Weights of a small GPT-style language model, trained from scratch on English Wikipedia: 9 layers, no biases in attention or MLP.
Each number is 128 + 24 x the weight over the matrix's rms, rounded and kept within 0 to 255. Layers, rows and columns count from 0. Numbers have three digits each.

# down: layer 4 MLP down (transposed), 896x224, rms 0.0608, rows 429-443, columns 0-223
# up: layer 4 MLP up, 896x224, rms 0.0712, rows 430-443, columns 0-223
down429:111140147141095179148180166099128175138137079126149122077134118102171160113069154141148114142132137110068179202103189132129100110113129083081116125139187144084057109143078140165166117141089166159121176094099181135094160136110136088113202126086145073140172110098168173116171076144150107039139141059147164157152166149099139154073171132101110148091164099106139105102136085173182195158160117120122161161134129045132128067113096155100156069128171101126140117139148171153140127157088136158186135146101144150126104083156049156146182155172155119093148091178090134149192135143139123101093144022151043139107125122161076108133090162116122065048148142149186142069054126102113131170139
up430:133132107132137123133111140128148122118137144122108148122136113141134135125130109111099121119126130128128121130120134136137132114111131140144121138120140117118107135143134132122126142134129112117132146120146147149116108110168131118137098121160122128137131091135135107145126150111122139128151119112133134126094139122126127134122159121141143129130123125138112112135135130140141150118116107112144128103139121122129089117091147119129119145131137142131135123122129127147137136116136127115125120114143138138137129109130140127128141119127153134134127144122123136143134097144132130126136119121139112096109126126124127118127151120118137097147116136148124104126119154117125124116150
down430:143138145126114130127132135125102132140106127117142128123121112122129144137132142131120139134125119137115129128134132122113119136133125132124124114127125119123135124121142125133147123123120127136108126112120142119140139138115123125112136132125140126137139131132133112134121127125139127132124136128118125133127140130143114125136125137109122116124119130118123132129126108135125109127136134144130124153134126132143151132133148132125124101125131117137148124140119132135129123135136119131133134120129128132123138133127133142130131122127117124127134113124120137117136121113131118135126128120134141124129128132125137129131123138132106138119120119125124138121122115121129124114122
up431:139086129127159153116153109125141123086166154107151167080211182151128092155155107117098086136255239155165135173149106158115131062108088092155123164151144131123113214156103131197094204036143116178246161132194086108141106182155083108174156101201091043119087135157147102036100137154102089093162113161106159050108133153161162160160094117188086170132195154095137187059190152098188091160196122129132083087099169030152105061161088107067103085147142128145060151202101115132109210096175135134089066125110112150166097126094153127089174028119136101061108200127060116091105124156109132137123153118188140132089179162165112134134169090127159089114093094069053123142133208134152148131113
down431:147115075226117169091086073051023036118136054067099125105073127135105163045109157139185187212154104195051050097181109174194246179075128198066178129110102159227184104165192097122130148147108000148134108164128163111176129081073046173151156096048163096159067080116031110052207132139190020143073127255113188116148177142102168101145119109080126093224108155121129213136042198100073122133115084153107122119135114182062203050161088207125187152126068068188134109119194114162049090111055124096186156153124116090029102220106066092140040140024146063120156097173161125170063103217143157055152155089078109146161185066173197171183141225201104188151082023174174128200118066112216109193122
up432:127105120104099142112107134132153115155129154114156136117104109113134112121113087142089096079157059115138165138152116167166131128146174167140154186076113111160133105127127087118099177136138119165095197135109120134138144112145118141168125129162112167132101129143139092154098124073075127142102098104077120133116133105136170142129190113153096131161109061188149099137126179147145119162116127120131142122134129126090112152127100100120126167117111126136154069109128083155153126102072187154126122187127129208130071115148107123132130106138137116149152115096169146098120123089129138058109120104147142147088105149129122122136166111182152135121126115215129071126168149129108155105092
down432:160166151142107117105133121106124056177132120165125116107138103154119122100150111133126140124113134144154124156151129138125136163073058155153114110144155096142118127105179116117150133128118081158112084114139140141110095132109119138125107170101107125129081132144116100100102140137108120090179090089148121171134132172134117149132097064191097099122110133138144119076121145145187121164143138107132098179108113125151153141126098143109088133135114111113134099131092110161109145135150072137178106130128129142124093154170121161155086072153206119144163134176129110111153151122105116169084144170108163132099140125102128143136135120086096158182124099131173124096076120225124109131165
up433:131138114113124124125112118150140136126124123133121129145145133139126135126128109134120124134148123125140142136146136140129132123115135111130136112112117129120126116126115117128112131090134126140118124171124125125129113122142100140138129122134123126100126118145159116135124127114114118130162118129119133117118130138122114124122139113125122137114125145132114126119129159129133137126135137128146151097132117119108138137121155121136130123130122139121130125134128143128119144119130144130105116141130147148136095119141119115142149127144133137118123147120148118109116101132122124124112127134126125129126114156135135137125127118116130109104127112128135107138130132131135123120121
down433:131121118131114124123137133108138143137123127134118132132125130125126137137129126129125126125140115131110121125130123129124139125126131124120132143114119126135130122127135124127146125130121137132121132122114124128124122125117130135130128133123125135129136125118124135124126131144137140130121128133123127125127141132136127119137115137118126124128116130126145144125132117136134119120117132139117119137122129123133121122129131150135130126123120127137123125126140131125131142120135119128132145142118111125109124149127117137120130125124126125128147125129123132129144121123133124134117134129128141136116144114124125134122127130135128127140137132124155139139126116126120133131123
up434:138156130089152124144131166143110142110186131177096084136116140148145087140063091098152082120106139157183117121160116171131091111106139119127141106118136109120140119156113076125064116139079101077136151134133075118148135147118048122113103161118153157138111123192174097131116159120119165107104130102114168148088079150117119168090126128137152150170109167086146124100077145151167104100175150158133137125148166137085102119109129128106122126142145153087119120102113124108137115069121139116088126169120163106137126110112132149203151137160129135129112122074087141115169129120108153142080082079159131126135121114086136160128171113141167131160144151118123116127150116151145122089167
down434:115133128123140142120134176103115185137112105095163127130144120126147111109175152135086156172158119111125159137094124090148101124128091183134104119154133140108121103170091144141145138108127109146113130138099093109149115134109149117147111088104175051106083132149123120110144075112135152119122134174133137130126148146090091092092136155135135082126174120147143112087176094154077152144125106073150145173128087084152098197154130174146105148140134111105121162138137126115143104130200110135151152102107138193105115090133134119088137140175142094156110115157136082123097204143125135128143143149114124115121144142155140098150120099135137120148123184114154114092148084092151112103081
up435:115129105106117122116139069111134143115200113087103106164145204111122133129148134127181146148117132122164163127175092154084103168142155165166162115077188139128144133146133127138107134079104165096114128141129147111058105177118110142101126119171081101138154140132132119131080187133160150148142119152101143123111110094161127122123169093134102164133113105127077151122121152154135157136143158131118181121119163129112081118151138105084149175130087160101119151132163163103149119133122138075086118110101122162172073116112094177133135099145130174145102154131097122119119109113071095097132152153151114149113077125140092119103146125135150111140100130171124138082114130139159150099142
down435:144084108131119139198149159104087118158119168118133122135110115104140146178149123166112120117103131129147070124112119114154132094122118100100137071162139123169083135112102134181107168195139149189078103090161093115223166122143106132128115103125153131095111137129072092143169123099145099146118174114159145102168104152146135116144072113135179100126113145071105092119134128110105153115118118126136122165103101135127166128128131112166142104092138088125103134103071105096112094117108151118164148128131118083121156094115166081164129134136130111136173081094135116175159164101190171114151137098126131125107117126168133137183139122181145139160124170116135140134113163128094125143127
up436:124132109119135118135142120158136133117128154126114128133146119152114129134133119117141130139145129124150122139122139137136126118110128135143141131122141130127119123150123104130117143125125130135134143139133099148133131133133118139126140118152115125125127130135142124132134126138119132128118130114121122129099126121131124128106158128126133132134136132139140128130138149116125156133138126113142123091136139120127130138127147126120119142132130147131105118119121127130145127125126135131136119109149145151122116111143116132125115118129155157120110142142124120119117121119126127124135146136122133118132115142136129115131127125129128125143113128143099105112126132124141118112130
down436:136129136129125122132125125131128126130121136131128121127120114129134122126135127134149134132124127126117121123124135129126134129121122132123114134127130133131125132127127129129130114134137134125129135123127124133121131134119129139126129118116123121127134134123111145127131110138139128120123135120130127122128124120115127135121123128119128118130133145128127135123128121119132133133128126136125116124128124134128137127127128127133117130124128133124140134141111129131128130137124128139131126131120145121123128126125112147132114125123128128129135129132126124127133140135127142130127136124129130133134125130133125123132130117133128134134127135138130125126125130136144149112124
up437:089176098100097167133062156149138172119133115099093155148160135098120158079127084128096148138095117162106153119133113137172113131146139132169153092077166148165088104137079105155118152080088132098165049147118106138102150184106120137167114123162156081098151143134152140173121184098101147133155120114087134083105059138119149069107147105141130119137111201146133117134112155097072147087128140120161159133073100142118127115121088119127099151101187158109103102135120121135167123118099125112109162115146141149150068065119100171139139109106141125097098126079114102105078125144136126160179103108125099139140111155141134129149118152164139129104142074140084140111090174163087156203177
down437:133126142144142130123117082116159158129098152099131129129178115143143075158151163118127112173102140089131155086099127125063145190148141136125160116123146120105108090116121095123118112184174141143090122146158152159145085099132114140069136085156242166108124151142128137090099129111107140168131140126133175113093152127106104128106077124062155076159112108145122149125153117129154100130135103121170119255134116133130143159138146125063145087125111117115131122114108159122144121133177114119166113139104148138118221143127153130123054113151121144144142114138177124110147137108124119101115123135146160101168130126100102111115138105109115143177141120116080099118147119099159091086136
up438:086131140124123114106149196146153093108148127108114117121175122094120163153101074130124163092093152101131128151125136137133171083125194116170145132111156126145135092081137121157134112151134112117164156141126120140093099126135116128158148112128108135067122114177115099147114144091123123071115178125141129062109079108122163118132127107124163194147137133168149093115151138117118181135106161129136156126096119119086136093117104125082116112158133100094140123070124097143137130135150116218117085088152169138137133086112119121147163095127155084151060118126133148109170120122127143123093101124100140152140097146164129147135180138162161104157135190152147121136154159109089106136162
down438:127113129120138113121097098126098112128090075122124135148190123133114114122107114152105140113145112166052100144109137117119158123133159121129122139132117151112121098084147121151171097136163112102121127173139099103136156109155096118163123122089165154145132112109022088130107158115123134130106141114138175118139134138123134107149094152074127129122132118130154141148101035160108118125126145129081124255124145132076148120193107134150159107144139104133124144098152099128134103142111145119134118144083150138146131134136155116146124117125115102127116108114140101154121123120103112138107134128120129105072138133146109139156116170150143149142106131127131200139162131121086131149122
up439:108127128125102112089091140127139129118193133173119124069087107091153136143183107066152172102130112132175149110108110173092157121100137143170096133108104086138107137159142153102128180188105162116132157117170109106156153131125105115105139113145126127086122089129149100089147133162165138107147136071130138108090130112134133127161194111119111139132154126160121159137106150131160096120116166150152154123138154146117124153098113120158106106101109164136141120101096089137129130122145157154081111159148175112158129136179171060135105094137120088100159143108093150126122152161143127125104161139165114147073163151124109150096122105106146120114175151127167073163147130114172127151117
down439:128202069135142158103144116088110094075134078136146195117064123079129149078154145118096119112164152136125147117125118160184095150136121107146171126104128090141162125098108132157137115132149132104076076098169108124119148115137128114166145182115124106116137155119139148133121109131140166093126123101106139103127139109150147098120150144125135126077083152154172158115155123107145121122087120156111129196087117131148097148194123140169146093082132135147161102137154104133133097122159139103161152147082145159122132149177135093135128080079123099114151095130136179116124123119158130087150152113120147133156128121111115100184100124150152130022095111128147116163175163115104176127127
up440:135154119107123163113130163124153109114145136132122101149121111145144098137154129114125148109137118104165117108095144146099134095096153089134140129130146103104115130110124134126114130127104132134153124123142151141128101151169108154114154122138117072136096100134163103104169160163117136101157168067110134136133132139118146120115158110173126122145153130164113118139152140107150129124157108130172153104131102116121158121116132146092124162131165124111130139134091115144079168077142151129099138104150124169139114119121131112125117102146118126141101129147129141108118152131153140110146099146139166095138134155108133140088142127135126127127123137130111124137159145151099129149142
down440:086108120177096143133135134133126160140134140136130093159135138139132135115104145124096112116148146138141114112119153114103089136094131141115121125131118126136158097101142136120122095148122125121081117115122123105134134129168120121130134137129169118127117111109137105138115075112116093140161127105129154126114117165106121142121119149134144104121136128126124135124167112142086142139140103129122138159133130149117121153159147134139154124093066132144111104147152117110139087170125093135110112155126141138154146166129124148151141110123118142149152093126117091085097131130135111127135138138112129154119131123142146183082161128133157152123127115131148142139133137134119102133106
up441:141156152095105133096160142121155133167129148168141146131166086111143140123145143112147172115144131126107151153135108122096126088154148119114125135106124112142125143054112162134124108135099149131144090132126100121120100130158145165114123168128125097110138081183152099147209130108100168075138148080137158109130114119131149116057153132144114117136134106159145157125126151107129075111149103118131127088124093142130126122133146140139108177107108119141130094144100115120118172120158168129109145127112109179150133129152100125135116101118150098123125127140099103104145148134089132122191096159147133142050152158130123149063165125118135141105113137098084121137135140172157160128144
down441:133189118143108118113109177118147106181126156102153096125140155138108122079128153122178101163142129117152030066113058192154091160122138155110168119132130149109117088109122080131063111136143142113131172106152138144095104111155124100155138123113100108103127141111129143168175153128069157140120113170100113125051145130111134128158178140127130140101099136132129159095116108131093127182120143187133141126114119208141133168136116127119126131086109110110104116148096097135156118104108127154142148148092170145090136152099120149153119104122154148125083141082106191111138144157132165120141136155092162133126155115185122115165136161126146155150147118122111100132104135083114145116108
up442:136118131137171109151144140096136136127135111097110155102135140150150161118121055086127179180096124116131125149111145158109110159077129108101157153144158164165118099096139134125123100136070178120141102133128150129155105149130111151092110113142126124120094152131208079142098181075114132132107135156145085106118096156105151126095131106142091092141137093122129098130170139112134119168138123125154115100146122139113130112091139106123080102134100134133094148121101155117100137113099114158127160128127131155134110135139119101113109141176155166131118205091107135175080097167088124130163115095096151122108089110090125152119144135140177091186128172158141116075073120163077118085128
down442:159137121135124087167137077155109101119105114133127078104117150113088114132123181124112154151108102098105106168136164134139102152164093145077105073123111149137115091131138137142115086118168170095100137130167090095149125119169103072139125131121112128083129140174153124102110070069128107122145078109098125142147140141121125109120121125140143146129138165158097128155139095172168131137100178177089153156131113178159179163128107124123134115149098130148105125123098170148153093117143102126123180167158195146125127114188102094165107113143150145135108123142115105133150073098130104092105108144170172139182145181115153138157142106063118108171099100127118166141149099119098123136124
up443:089141128137123141136119123154113109125143122126146121126131120144123130124120111123107132147143134117165139126138128142123121102102143132124145110122118111113133141114133131114139158120136121126122145128139125129134135130143128127120144152151134137130114142148153126125126133106136125121144122131145123123096153136106164153132134121166125114121125114127132125137128150115139130122152141130127153078153128116135131132132143128124118128126123143135130117129148122113132151102149155140121116101126142134129122122129131132129136111157131127115112150116122108125122109154130133132133129108140135121124138128111127128134165113119143103136133138132102124137121139128099139159123
down443:124127111145127122126124138158112135128136120146119129122129126122119114122125135114128131124120130128130122134136128123134130135137113134126109127126126130123135115125127116123141121115123112138143135122099121126146131115137122141130129127126142109129128127117120136138126115132138132130119138130138111128136122124130133119121142135129131153123117128126119125115139102114131131132144143123129140150129142126138126133158138130124153120135135141110137123132136122127126111135128112148143138127127130129134139139129142142109118103129124116133114124138126133122123132120132120130129156142120125125121141143121123119126114128130111118121113121129139132133124125143117139133127